Weights of a small transformer language model: 6820 steps.
Each number is 50 + 15 x the weight over its row's rms, rounded and kept within 0 to 99. Layers, rows and columns count from 0. The size before them is the row's rms in percent of the matrix's.

# layer 3 MLP up, 384x96, rms 0.1, rows 91-127, columns 0-95
131:58 64 41 82 22 66 36 52 71 40 39 73 64 59 49 77 54 36 36 52 59 08 58 53 73 67 48 45 42 63 51 38 49 14 44 25 71 54 63 67 52 44 36 42 61 41 45 52 50 64 45 56 54 66 55 73 56 50 63 22 30 55 62 66 37 58 36 70 44 64 55 19 32 47 77 66 35 59 44 44 24 23 49 56 36 56 48 42 46 55 39 45 40 49 19 41
007:62 99 58 41 43 51 47 58 73 44 43 53 89 43 55 73 63 36 42 56 49 17 26 32 47 57 83 54 39 68 80 41 51 74 45 45 47 53 52 71 56 63 43 78 50 72 44 30 38 58 55 61 61 61 46 52 51 45 48 50 53 65 58 44 79 31 61 62 49 52 63 67 83 36 34 58 59 44 63 44 73 52 38 68 39 48 64 48 37 24 69 62 36 63 50 41
078:44 00 44 38 53 72 37 54 46 45 50 32 38 63 45 57 46 57 52 22 65 63 57 57 32 54 32 68 69 55 91 48 55 34 55 59 60 30 55 36 60 46 40 43 38 54 39 69 38 28 51 50 46 78 43 75 61 53 28 73 63 42 76 57 35 59 34 48 56 51 60 88 50 43 49 40 24 45 49 37 63 61 38 54 81 57 61 75 20 44 46 48 39 50 49 53
148:27 40 56 53 34 79 64 39 54 46 43 41 34 57 72 67 65 75 41 72 45 57 56 62 81 48 26 23 49 53 77 58 36 42 56 12 47 50 39 62 59 65 35 70 45 59 57 47 55 11 53 54 47 35 48 37 50 35 26 51 41 56 59 62 77 77 50 59 41 53 51 26 64 50 37 43 36 77 47 42 66 21 38 45 56 37 59 50 58 67 27 73 62 45 33 60
013:46 41 47 56 28 63 64 31 61 49 64 45 41 61 38 43 65 52 36 28 33 49 51 35 57 48 31 76 75 48 94 51 52 37 47 33 69 46 68 34 61 52 26 43 42 35 36 32 36 29 24 55 27 46 43 67 62 63 36 60 58 39 36 47 17 57 39 58 55 64 59 57 55 27 42 48 00 65 49 43 54 52 55 74 54 39 50 51 39 56 39 41 73 20 47 26
175:54 22 56 48 08 59 59 67 42 62 30 39 44 65 52 55 54 65 56 67 59 61 46 78 69 51 28 39 56 47 60 46 32 46 40 35 68 51 59 40 68 41 40 77 56 57 47 63 27 32 60 53 62 65 67 23 43 40 49 52 60 63 53 75 61 89 32 64 26 51 57 33 43 39 48 50 20 82 44 53 57 30 38 71 43 47 36 66 36 59 35 53 67 41 30 74
164:38 46 59 36 58 51 59 39 37 50 55 72 66 28 49 38 46 58 30 47 56 33 34 52 25 47 68 34 27 41 85 65 42 57 51 16 70 41 32 63 54 53 90 58 63 67 40 56 77 55 46 48 77 38 18 53 48 25 23 53 49 61 48 64 65 67 58 51 61 70 46 44 37 43 31 54 36 71 68 63 40 38 45 57 32 37 42 66 54 74 37 54 58 34 45 82
014:51 83 41 54 77 34 62 57 60 32 29 59 68 32 73 59 49 45 57 83 51 51 63 55 54 54 47 25 51 31 19 51 64 77 43 57 40 50 31 83 36 49 68 74 54 56 51 54 53 67 66 37 73 42 65 48 42 48 65 44 37 54 62 55 70 52 59 43 59 58 50 45 65 76 46 45 87 46 42 68 35 36 30 41 41 39 50 58 55 35 64 64 30 89 54 74
015:42 88 36 34 72 44 55 19 77 46 81 22 46 67 36 71 52 63 37 54 40 47 66 46 50 38 36 39 61 42 66 41 70 56 41 41 69 55 53 46 64 53 39 58 56 53 52 25 39 54 23 32 62 34 44 41 62 48 46 45 60 62 49 48 46 38 39 35 72 58 72 35 45 68 61 57 25 76 33 49 72 55 36 62 51 54 61 27 97 69 55 45 65 32 56 58
151:28 36 53 47 59 78 64 24 28 65 28 75 44 35 62 84 55 41 31 36 39 28 74 38 61 35 32 33 31 35 70 66 52 73 75 58 60 52 38 46 43 78 61 44 51 39 69 61 60 58 45 61 39 58 24 62 45 52 47 46 28 34 46 50 52 57 36 47 37 47 56 63 72 50 63 53 35 54 44 50 77 23 35 69 45 38 25 49 66 79 51 65 49 36 69 40
149:50 52 44 54 58 61 57 73 42 35 48 46 68 51 36 76 71 47 57 53 43 52 40 63 61 60 44 49 58 56 54 44 24 74 33 42 57 39 28 40 77 36 38 50 44 51 46 76 68 62 63 31 39 50 53 62 33 15 46 44 20 51 35 75 49 79 37 17 44 90 66 41 40 37 47 41 60 43 52 45 60 69 66 48 58 63 50 29 24 78 24 63 61 20 53 51
010:39 49 54 45 58 51 34 18 33 65 71 36 39 54 16 59 45 68 43 37 51 43 23 53 41 50 36 57 35 46 78 54 46 29 23 39 57 54 38 31 40 66 43 12 42 73 49 64 42 35 35 44 43 70 27 20 43 26 32 47 54 68 45 57 60 28 38 40 33 31 30 66 51 23 39 45 35 55 42 43 66 51 53 69 48 52 39 36 38 41 61 26 68 18 54 58
162:27 48 66 31 46 28 58 30 34 57 36 65 45 46 69 73 61 32 71 69 76 56 31 80 39 37 22 51 40 57 70 70 56 64 32 60 66 45 30 68 44 53 45 60 39 48 70 41 55 53 46 54 70 29 53 52 50 35 41 45 32 47 46 47 47 47 69 38 35 67 98 48 58 50 34 51 62 84 56 29 52 36 59 48 50 35 24 49 61 65 21 69 40 38 36 45
139:22 51 50 48 33 64 58 33 40 34 42 75 26 57 64 44 64 70 39 36 61 38 60 62 53 46 25 19 33 57 69 59 55 40 57 42 54 37 49 78 59 46 59 67 61 60 52 72 39 18 51 44 66 63 38 42 41 40 33 52 35 68 58 61 59 69 46 64 24 54 84 40 69 52 44 69 41 65 58 26 64 37 45 49 55 32 37 40 42 70 22 86 63 27 38 38
015:49 20 45 43 54 47 51 13 54 55 41 48 25 45 52 10 38 32 51 51 45 44 58 63 58 47 29 19 75 53 45 47 12 61 43 46 59 42 44 52 55 48 65 51 54 19 32 28 36 42 38 58 42 24 52 67 45 53 45 44 39 35 26 50 20 66 41 32 46 48 44 48 43 68 53 40 49 38 32 57 21 39 49 36 55 45 54 62 04 57 35 58 39 72 71 62
126:20 72 48 41 49 36 28 29 64 67 20 37 30 65 52 40 39 55 59 64 52 56 83 55 56 47 45 21 70 68 68 58 62 83 66 54 50 56 20 53 51 26 78 66 55 63 75 38 41 32 71 52 63 62 55 19 43 51 53 30 39 21 47 48 29 57 64 51 40 40 57 31 72 52 57 49 55 54 64 55 75 46 41 64 48 48 31 54 31 61 42 49 45 33 63 40
013:47 45 54 33 45 40 48 61 23 30 39 53 48 24 47 45 32 38 50 52 49 52 34 56 37 48 43 40 26 33 49 46 11 54 54 38 12 54 27 51 31 47 49 29 57 29 39 46 48 51 66 38 38 58 44 33 32 29 48 40 28 41 36 46 63 51 66 45 46 50 22 46 45 38 21 34 68 33 59 42 29 41 50 31 47 44 15 70 16 42 59 54 09 62 38 39
011:53 62 46 58 54 38 73 62 27 25 32 77 72 16 70 48 79 43 51 47 71 41 50 41 61 49 50 48 49 25 37 43 37 55 32 46 54 44 59 81 32 66 47 38 24 24 41 39 47 44 64 50 30 31 37 72 44 46 53 47 45 45 54 51 76 55 60 52 36 78 46 75 58 51 36 47 55 38 37 59 44 38 46 40 56 26 30 89 17 43 67 58 41 73 54 60
132:45 55 64 40 19 58 18 58 69 81 18 55 54 42 83 65 35 48 46 63 31 54 85 43 65 41 48 23 49 56 50 55 46 34 67 46 38 39 56 65 49 24 67 56 58 49 65 54 27 37 60 39 35 48 34 46 48 57 63 58 33 69 55 44 47 72 56 68 19 67 48 42 67 66 45 33 41 60 23 40 53 38 29 75 59 68 49 57 36 77 59 40 43 45 44 29
156:42 37 52 53 59 50 49 42 57 46 21 57 34 58 69 47 64 68 43 53 74 47 50 66 55 42 48 50 48 43 48 39 31 34 25 59 54 61 47 48 65 57 61 47 56 77 33 58 26 56 61 48 63 42 45 44 34 68 31 75 40 60 66 56 65 53 58 28 49 83 33 49 46 40 12 57 65 63 25 43 55 43 61 43 34 37 41 51 62 74 25 85 92 22 24 28
012:64 09 36 64 53 69 33 76 34 62 32 54 37 61 55 33 53 74 46 49 51 54 59 65 50 40 64 40 69 80 19 62 61 28 48 70 57 17 55 35 51 44 71 69 27 52 56 49 52 44 69 72 48 55 64 62 45 62 57 42 53 41 66 55 15 55 43 62 38 43 46 40 51 69 62 65 69 20 46 51 28 39 48 33 54 56 65 64 30 58 40 63 67 67 74 63
009:56 00 52 45 41 50 40 48 30 33 48 44 59 46 40 11 29 53 67 43 47 36 41 61 34 58 37 46 51 31 37 47 47 39 53 44 40 46 50 23 59 45 38 61 55 31 61 35 43 28 55 65 48 34 54 70 41 46 36 44 33 39 46 43 40 44 35 41 55 53 26 43 29 56 19 31 22 18 42 48 31 39 52 42 38 45 38 56 05 54 21 54 40 65 51 37
133:61 54 52 48 52 51 78 49 56 67 51 52 46 27 66 62 57 65 33 44 51 51 61 67 48 49 28 46 41 41 59 63 45 57 55 37 32 67 39 68 62 74 39 46 31 63 42 42 30 59 84 42 46 25 48 62 65 44 28 46 41 63 76 35 51 73 44 54 35 44 59 50 48 32 65 96 49 35 48 40 76 22 42 56 45 21 72 42 45 58 21 56 58 27 10 37
141:55 21 64 37 49 41 32 58 30 58 58 78 48 45 58 28 86 78 39 45 58 79 31 48 50 34 39 56 45 35 64 58 40 41 52 58 47 65 32 59 76 40 54 65 61 66 68 63 31 49 52 43 49 43 39 40 61 40 31 61 43 58 83 62 79 61 39 46 35 41 47 26 53 25 41 74 47 38 46 67 43 38 34 59 65 39 51 46 61 52 35 81 62 34 07 56
010:42 52 40 39 49 54 33 53 59 67 55 37 16 56 43 44 59 79 42 22 41 48 41 42 53 47 50 63 75 46 61 42 58 18 43 54 85 27 76 38 54 45 24 56 40 54 44 46 44 51 24 53 37 51 48 79 54 54 47 49 68 34 55 39 21 41 22 57 54 37 64 47 55 32 64 86 34 53 49 25 72 62 44 57 74 52 80 40 73 53 41 45 71 23 47 56
007:69 57 34 53 77 46 53 77 79 32 51 52 77 83 61 77 61 63 45 75 50 57 69 23 53 36 75 45 47 65 62 61 75 72 57 49 86 27 45 78 35 36 59 73 34 73 50 52 54 50 64 54 65 45 36 42 46 54 58 41 62 59 80 49 36 44 38 47 50 35 66 51 58 81 61 50 44 51 35 49 56 62 42 55 44 61 34 60 69 62 47 69 65 62 69 54
170:31 34 57 38 41 82 70 26 30 72 47 67 49 41 72 74 48 55 27 61 70 50 38 57 57 44 19 58 34 43 48 42 39 34 38 55 72 51 54 46 49 47 47 81 52 47 55 67 49 40 43 43 45 82 54 51 43 34 71 71 33 67 48 49 72 78 30 68 30 68 49 24 43 47 47 40 32 68 59 47 50 26 47 41 23 62 35 48 52 74 60 82 57 42 36 37
173:46 56 37 55 67 68 66 30 29 38 49 56 49 64 57 85 66 49 25 77 39 02 48 55 50 45 33 51 34 35 52 61 39 61 48 48 70 52 28 37 58 41 75 62 74 64 43 58 51 46 54 50 44 71 48 47 42 39 21 73 25 49 71 72 36 69 42 61 62 62 43 22 49 49 59 73 48 59 53 66 57 29 54 51 24 51 30 32 32 60 32 60 67 31 47 52
015:35 38 36 49 30 57 37 46 39 57 34 32 24 49 42 42 42 39 28 28 33 44 51 25 47 41 46 54 60 54 28 36 43 20 28 55 64 31 74 21 54 36 39 62 36 50 45 53 49 47 33 45 41 33 48 49 59 50 37 46 46 21 55 39 11 37 35 64 28 26 53 32 42 29 59 53 22 40 52 23 45 44 38 47 45 49 71 22 52 48 27 33 38 16 32 54
146:29 46 70 52 39 39 56 57 31 60 56 46 53 20 56 55 60 50 29 59 57 16 47 58 49 30 43 28 14 57 68 59 59 59 43 36 79 38 55 88 53 59 60 48 81 42 47 53 66 51 55 18 41 51 55 47 41 46 56 62 39 63 34 50 45 66 51 33 39 63 31 48 48 34 49 56 44 60 35 55 48 45 36 71 18 32 57 60 28 68 21 86 52 23 61 63
136:18 62 49 54 37 69 50 23 53 35 40 65 18 37 64 48 58 69 40 46 51 52 65 55 83 46 29 27 31 46 53 60 56 59 44 33 58 40 58 67 47 58 55 74 69 54 63 65 50 30 60 27 60 60 39 48 51 31 42 59 33 59 61 67 69 66 53 82 28 58 67 39 46 60 43 45 29 62 56 30 69 32 17 56 57 28 60 34 30 62 41 80 62 32 36 36
016:58 99 45 59 49 64 65 71 66 58 64 62 65 39 61 73 66 47 41 66 52 64 57 60 57 67 57 57 64 70 63 61 76 51 55 60 55 48 73 61 50 54 54 70 60 68 61 67 66 74 55 44 57 59 57 62 68 67 57 66 62 65 61 71 72 56 65 61 60 62 60 61 70 58 63 72 70 75 65 54 65 52 54 68 66 64 73 66 78 58 68 60 69 55 62 58
012:58 73 55 89 36 53 78 77 48 65 39 77 55 25 69 66 70 69 57 40 62 42 53 46 61 64 58 71 47 61 46 56 70 50 24 63 52 52 68 61 30 64 51 59 26 56 42 64 58 40 80 83 32 54 49 58 43 58 55 69 58 52 63 78 63 53 67 61 39 59 45 69 69 40 50 49 70 48 58 66 37 47 53 45 53 48 48 89 28 57 62 56 72 46 69 62
008:63 04 58 35 78 38 28 54 57 33 43 50 69 44 60 40 37 57 59 66 45 35 54 66 52 57 35 59 53 29 35 50 33 41 76 60 49 44 37 37 54 41 72 51 66 21 69 65 50 50 76 73 70 22 63 72 40 67 38 48 24 53 47 38 72 66 50 60 48 50 48 44 31 56 40 58 45 47 54 49 22 35 60 22 57 44 41 68 35 45 27 62 32 84 62 51
010:38 57 27 41 26 44 49 31 52 46 44 49 16 31 31 48 56 43 28 30 41 54 48 52 51 59 23 54 50 38 30 45 25 03 01 59 57 40 62 34 41 44 42 36 35 29 37 60 52 62 28 48 52 16 40 57 42 46 32 45 41 39 51 61 54 37 50 57 35 50 31 44 37 11 48 59 23 49 59 35 50 26 52 47 58 31 63 52 39 49 41 32 52 39 41 44
010:53 56 53 61 33 61 64 79 21 76 53 72 50 34 52 68 28 24 26 48 50 63 45 52 64 63 56 49 68 71 25 66 45 25 55 53 29 18 69 33 57 39 62 66 60 46 70 48 55 63 63 53 43 64 63 39 59 59 45 50 61 49 34 82 41 51 61 69 44 36 36 63 44 30 55 73 90 53 74 59 52 52 53 37 57 55 48 59 39 42 53 55 29 21 40 26
179:65 59 61 38 35 67 42 30 43 62 57 43 47 35 52 75 48 64 32 49 65 39 54 49 45 26 41 41 54 45 71 52 37 75 37 30 41 66 25 82 68 61 48 86 67 79 57 33 31 34 72 72 51 73 38 26 45 47 43 35 51 51 56 46 62 59 43 62 25 53 63 38 48 38 41 32 64 43 56 26 63 13 41 42 43 49 33 55 65 79 38 54 76 39 30 54
# layer 3 MLP down (transposed), 384x96, rms 0.0714, rows 91-126, columns 0-95
125:30 53 64 39 47 49 49 39 30 59 58 29 14 72 54 33 56 48 65 45 32 53 83 58 35 56 26 35 52 33 66 70 14 69 58 59 36 50 41 38 42 48 78 56 42 59 50 62 47 44 61 56 53 47 24 24 39 53 22 52 69 80 55 33 46 69 46 43 49 69 55 67 45 67 56 64 62 62 55 36 58 85 58 41 54 27 32 45 60 65 42 28 39 47 53 81
007:23 51 52 59 59 48 48 48 56 49 50 57 22 46 35 51 45 45 59 58 58 65 64 69 30 65 11 72 45 45 45 57 58 49 62 43 37 39 57 60 66 62 69 40 61 35 75 47 58 48 62 37 65 43 61 54 48 55 63 37 69 54 59 71 41 34 68 31 53 54 47 03 45 38 54 76 65 40 34 44 28 37 33 46 73 43 45 27 21 52 03 46 59 37 69 76
080:22 83 55 56 55 43 52 49 49 46 49 56 58 33 39 52 52 53 40 86 34 30 42 55 76 44 47 36 14 61 33 54 30 66 30 47 43 79 37 58 47 45 60 50 58 51 66 25 73 60 48 50 56 24 44 30 39 44 80 28 38 50 33 53 69 41 70 48 33 41 53 10 54 78 59 56 67 56 55 67 52 44 68 46 11 54 49 53 75 48 50 55 55 60 50 48
165:35 69 37 41 45 69 63 48 40 47 48 47 55 55 52 68 60 50 45 48 51 57 60 53 58 57 15 41 33 54 68 53 00 41 65 52 67 38 56 64 57 45 49 59 60 70 35 49 54 28 64 52 49 48 47 48 53 19 32 63 54 68 55 63 51 65 53 41 32 71 47 27 30 32 61 57 42 56 38 29 66 30 37 50 52 43 44 49 39 60 51 96 92 41 27 45
012:32 54 48 44 75 33 46 56 53 51 39 45 65 52 68 67 36 55 67 83 68 47 37 74 53 57 67 29 57 44 16 59 53 63 46 68 35 49 31 60 40 42 33 52 74 63 51 80 58 55 71 60 68 49 73 43 49 34 62 54 55 54 75 50 89 47 74 67 31 37 53 44 42 87 74 70 58 36 50 64 52 53 53 42 70 46 47 64 67 29 60 63 47 79 46 63
183:61 51 51 46 48 61 42 57 52 34 47 47 73 65 52 55 69 44 47 31 41 21 80 43 50 52 27 41 75 60 56 73 00 65 77 61 38 64 43 52 55 62 56 45 61 46 29 34 46 21 54 71 51 47 52 39 58 33 44 63 41 57 51 53 41 73 67 32 36 63 36 37 59 46 59 50 51 44 45 36 66 47 55 45 57 78 33 56 65 53 58 03 53 30 39 37
149:45 56 46 45 62 27 46 44 50 51 57 41 23 53 33 42 63 48 60 70 55 69 55 44 60 70 19 35 23 50 63 61 40 58 85 47 49 42 65 41 52 99 52 27 53 45 31 62 53 77 63 48 39 45 47 73 45 51 24 57 67 43 43 29 74 13 35 49 32 35 57 55 37 65 24 54 41 72 50 56 48 65 55 56 46 42 47 26 49 76 58 48 47 56 67 57
012:79 30 62 43 25 59 25 69 45 62 78 46 29 67 19 51 53 59 49 19 62 57 39 23 63 43 62 77 47 71 80 58 62 48 60 44 58 46 62 51 60 58 63 35 45 62 76 41 60 45 42 60 34 78 38 55 56 64 50 52 59 53 29 46 31 57 40 56 56 46 52 53 51 28 44 48 42 65 72 42 53 58 53 45 69 67 53 28 31 79 34 42 45 06 52 39
015:56 31 72 54 26 46 31 74 32 49 26 72 65 31 63 41 45 39 65 43 43 43 32 52 53 59 47 62 37 47 33 40 30 34 44 58 17 40 49 58 45 38 55 40 43 47 59 74 60 47 68 66 25 64 60 60 27 35 55 34 20 30 43 51 74 48 60 63 29 47 25 50 49 36 34 54 49 38 70 59 35 41 53 45 66 48 36 55 03 19 40 55 53 70 22 53
162:21 50 45 29 34 37 54 81 65 33 32 68 28 61 46 21 12 44 56 58 47 58 43 47 56 72 48 52 38 56 25 59 65 57 31 51 68 62 61 32 47 35 52 58 44 26 60 51 58 48 60 55 51 61 69 31 58 84 65 14 49 35 37 40 71 30 47 49 56 33 42 55 50 69 28 33 65 27 66 62 46 71 81 48 54 59 60 45 56 42 67 64 45 52 70 61
128:14 54 32 50 48 48 51 64 85 46 54 66 40 37 54 28 47 57 64 26 33 30 51 69 70 64 35 54 57 60 37 35 67 34 64 51 66 65 82 60 33 35 49 46 75 29 74 48 50 33 40 35 31 61 78 65 43 40 61 57 50 37 82 45 55 27 49 50 32 62 64 52 41 61 47 41 28 53 42 89 66 60 42 31 37 66 52 66 56 36 51 59 30 36 51 40
011:15 35 38 64 47 43 45 61 56 21 42 44 52 28 66 40 52 27 30 36 29 47 55 52 53 51 43 58 28 42 38 23 13 60 54 45 24 23 53 49 52 16 42 58 54 26 52 34 40 53 57 53 43 31 58 84 45 55 59 39 33 32 43 48 25 48 41 54 43 44 69 20 41 64 56 62 47 24 47 46 31 50 38 59 63 40 42 54 61 40 39 84 45 68 27 65
150:41 57 11 44 45 21 43 27 72 53 58 76 78 58 49 67 50 43 56 64 48 39 49 42 43 30 35 43 22 40 82 69 54 63 61 27 48 86 64 66 42 74 53 38 31 56 71 38 54 52 46 57 74 67 55 48 40 34 69 44 40 54 41 57 44 45 21 57 39 41 73 47 45 53 50 65 63 80 64 71 44 30 70 46 51 38 56 48 34 44 28 34 41 66 35 40
183:17 60 52 30 39 62 50 51 42 32 44 74 34 63 54 53 60 69 37 43 48 32 52 62 69 47 27 27 16 51 66 46 64 47 57 48 55 40 54 61 64 47 63 60 71 54 52 61 45 19 58 56 45 59 43 39 40 41 40 56 51 60 69 71 70 64 43 52 30 62 63 40 59 42 36 49 49 62 61 36 68 20 23 50 54 41 47 56 44 66 24 99 72 30 22 56
014:56 69 47 61 35 40 57 74 42 60 64 44 57 64 55 88 60 70 42 62 54 73 42 40 43 52 87 72 31 56 45 62 88 36 40 50 48 43 44 58 32 52 38 44 23 78 72 77 62 59 51 46 54 66 47 40 60 58 55 86 49 67 77 49 72 55 57 73 55 54 56 58 56 40 49 43 50 63 64 47 71 60 52 59 26 49 49 56 79 54 72 47 48 19 31 41
122:33 41 45 52 67 78 69 45 50 22 74 62 68 54 26 68 48 70 37 50 80 42 36 46 41 65 36 92 60 52 54 35 34 36 20 66 70 52 47 60 60 69 24 32 45 54 50 45 71 52 35 27 40 55 43 84 50 44 45 50 47 58 45 35 47 51 63 48 58 44 59 65 31 36 51 48 38 53 49 40 39 37 47 24 62 54 65 26 60 14 70 63 68 50 42 33
011:50 44 47 56 52 50 34 28 39 59 56 23 22 59 43 37 47 50 50 18 44 42 60 22 47 39 36 53 40 67 52 39 58 41 45 58 79 36 59 28 53 45 60 53 32 60 51 30 50 54 15 41 37 47 16 41 59 44 39 38 75 58 35 44 08 33 15 42 51 29 57 49 52 44 40 46 37 55 18 45 62 40 26 54 30 44 54 29 72 58 40 41 56 18 59 36
011:55 33 51 30 48 36 26 44 48 60 75 41 12 60 10 72 30 67 38 63 37 60 48 46 50 46 55 47 45 75 56 64 83 69 63 55 60 38 33 27 59 56 56 54 60 76 72 50 59 51 38 63 70 88 56 44 66 44 38 38 71 60 42 44 36 52 39 63 74 22 60 36 54 49 52 59 48 56 52 48 45 46 47 60 41 63 68 32 76 70 32 57 54 20 41 49
135:20 37 50 38 75 33 63 37 60 46 56 47 45 26 17 72 40 49 70 41 66 49 55 49 49 87 44 76 38 64 49 54 78 62 53 41 48 65 66 49 61 74 57 37 38 59 42 68 64 58 37 67 49 54 52 48 71 60 13 26 55 62 37 28 58 36 32 44 65 53 47 83 52 27 67 66 32 43 62 51 36 48 44 27 36 31 49 31 62 36 48 43 31 51 51 70
117:15 36 35 44 61 53 47 60 48 53 38 40 55 59 56 52 60 50 72 33 73 58 33 56 53 37 38 58 57 51 21 46 22 76 62 54 33 54 50 37 56 51 66 53 54 53 49 14 66 51 54 47 65 24 57 29 39 34 55 54 79 78 52 80 60 43 61 17 50 58 47 60 53 36 23 35 63 34 35 54 71 53 42 39 40 61 54 50 62 45 52 99 63 38 27 42
012:42 72 53 44 43 37 82 32 65 54 57 64 65 48 44 68 45 39 45 66 52 68 37 49 36 64 62 50 31 27 70 50 57 63 59 26 59 95 55 75 50 70 28 46 58 35 39 49 32 43 35 26 49 33 37 46 62 58 51 84 41 61 47 57 79 59 61 26 56 71 64 67 40 39 51 29 52 73 49 41 64 57 59 56 23 44 56 44 64 65 49 17 32 41 43 32
008:35 78 13 41 54 43 62 35 56 51 41 46 31 58 70 81 56 40 37 52 50 62 30 31 47 52 50 51 51 52 40 49 21 46 46 30 68 40 44 56 27 45 63 16 34 53 28 63 66 47 32 34 41 28 41 24 40 45 49 72 86 43 64 46 56 29 56 42 22 53 45 66 48 49 69 42 50 68 42 47 48 60 45 35 29 40 56 38 60 44 81 27 65 33 58 22
102:52 58 51 46 44 75 32 68 62 38 67 55 52 50 61 28 57 58 69 53 71 44 32 41 49 53 55 40 28 42 44 43 67 40 52 46 57 59 55 26 51 01 52 54 51 56 71 72 55 29 18 50 60 50 41 45 34 41 47 57 50 45 53 58 61 66 72 43 48 34 24 65 51 82 48 30 61 61 60 51 50 36 33 27 40 79 30 62 74 42 67 65 03 60 59 34
111:33 39 60 26 37 47 32 49 44 57 51 57 73 42 50 22 65 49 46 56 73 81 23 56 62 57 28 51 59 50 37 65 41 51 38 42 50 49 61 47 53 58 76 48 76 47 37 31 38 73 31 52 36 45 43 46 49 50 36 62 43 88 42 62 71 52 55 37 27 55 56 54 43 53 20 66 74 52 53 58 49 56 54 19 66 64 46 44 49 37 54 99 57 54 26 16
011:45 49 66 51 53 49 64 44 59 58 52 76 97 47 55 66 47 38 50 81 55 51 55 70 62 60 53 43 41 45 40 59 48 57 57 54 25 85 45 57 63 58 55 57 69 44 61 75 55 46 67 61 54 49 68 38 47 54 40 64 27 62 67 74 89 70 82 49 50 76 69 64 55 78 69 40 56 56 65 61 47 54 63 58 43 53 29 61 45 48 57 47 53 97 57 65
009:47 50 81 65 30 38 54 68 48 61 60 63 56 41 28 60 70 50 62 67 61 68 57 67 59 79 51 56 58 51 58 48 69 53 67 59 24 81 58 52 80 70 37 44 71 43 58 39 57 60 48 58 56 70 69 52 64 69 64 53 57 40 42 54 89 75 60 62 58 66 55 45 43 53 42 85 73 67 69 67 59 51 64 55 86 58 75 33 35 40 58 40 63 41 44 61
162:45 46 78 30 44 59 47 54 26 45 61 79 61 73 64 64 53 48 14 41 52 51 55 40 38 55 56 67 23 73 51 37 12 38 57 37 39 21 30 71 56 70 62 49 76 75 50 61 56 26 48 32 50 57 39 30 27 31 43 51 44 60 51 49 62 66 53 44 28 78 52 41 30 57 52 51 34 45 28 53 71 55 51 57 49 48 48 47 51 54 73 84 69 45 36 44
174:77 71 66 43 57 43 31 23 53 49 50 29 36 81 71 39 70 40 48 65 56 62 75 27 63 53 38 53 65 59 48 63 10 33 55 57 59 28 57 50 47 58 57 46 36 60 56 47 57 37 63 67 55 63 61 47 28 62 57 49 53 55 38 54 36 62 38 47 56 70 71 52 55 28 24 43 19 49 48 54 48 74 33 48 59 07 39 64 40 82 34 39 52 42 24 60
013:31 51 45 41 48 55 66 43 55 32 49 68 82 49 50 52 44 45 53 81 53 26 34 65 46 52 42 22 50 19 39 45 36 58 50 28 31 74 25 62 39 53 35 49 65 19 35 38 38 32 67 34 38 26 62 30 22 55 47 60 50 63 48 55 78 53 64 23 51 68 45 57 53 60 46 35 44 51 40 42 42 49 69 43 38 35 20 65 32 31 55 52 41 88 60 36
138:15 56 46 25 67 29 69 76 55 53 57 23 45 53 46 45 54 26 67 43 51 63 48 49 47 79 22 73 39 62 48 46 55 82 39 60 42 50 40 23 48 41 43 56 54 24 47 45 60 35 50 74 50 56 59 58 55 38 39 56 35 54 49 16 62 35 65 42 71 34 05 50 43 38 47 54 47 49 49 23 62 63 56 39 55 31 60 48 56 52 68 78 64 54 82 56
209:18 52 55 46 38 69 56 40 45 35 37 69 23 44 62 52 57 64 31 37 44 46 58 57 80 42 25 31 20 38 64 57 59 57 59 48 63 35 48 62 55 52 66 64 78 58 65 65 44 37 54 40 48 54 41 40 43 23 46 65 51 54 61 65 71 55 51 61 35 56 51 38 48 41 43 49 39 60 56 35 80 24 13 61 45 40 60 59 40 62 40 99 73 35 28 48
009:59 23 57 58 52 59 35 30 66 53 51 51 72 57 38 58 39 54 64 37 46 33 64 58 48 39 44 55 49 27 50 52 47 65 69 58 69 48 46 37 63 76 51 57 64 35 67 44 10 21 53 72 29 69 38 42 36 16 54 26 41 60 47 36 52 53 44 64 55 27 63 52 46 60 68 60 41 19 39 59 28 56 34 67 50 46 24 57 20 34 24 57 21 69 58 72
010:43 35 35 25 78 44 49 24 54 30 71 37 40 65 30 50 37 34 31 81 40 63 46 56 34 54 55 20 54 50 59 51 58 64 80 32 53 44 42 32 67 53 39 59 78 39 62 48 44 39 30 37 82 64 65 64 83 44 47 31 67 77 37 29 49 35 51 54 69 40 72 36 29 61 72 68 43 42 39 30 53 52 55 67 44 31 53 54 67 65 53 56 39 44 55 40
009:45 69 28 37 25 59 42 49 51 57 54 37 39 68 56 53 48 48 46 37 45 64 32 22 39 44 66 32 49 79 56 59 55 46 38 40 56 41 46 50 35 43 25 32 26 54 10 37 55 49 25 25 29 58 30 30 48 39 42 57 67 59 39 39 22 36 30 23 36 53 37 54 53 37 47 23 61 85 30 49 53 49 57 45 30 32 61 30 52 57 67 36 64 24 40 34
008:50 32 42 52 66 61 58 22 45 55 55 50 75 70 72 55 38 60 44 62 31 25 35 50 41 21 73 30 55 35 47 48 77 77 64 35 44 41 32 34 38 51 20 61 55 49 43 45 23 18 66 49 38 59 55 51 71 18 43 47 48 70 38 23 38 53 38 53 49 39 67 59 55 75 54 22 36 37 45 44 30 53 45 69 37 38 26 58 60 29 47 68 46 69 38 46
010:50 64 45 50 75 39 42 15 82 41 51 41 62 54 50 18 69 70 53 60 53 42 53 45 35 48 57 66 32 30 61 40 51 58 59 43 88 73 45 66 43 67 46 70 54 37 26 46 35 30 28 41 34 37 41 45 43 39 54 48 45 54 53 39 45 44 54 23 50 57 86 60 57 62 64 40 28 28 25 32 33 55 41 68 28 51 39 56 43 51 48 51 54 96 63 58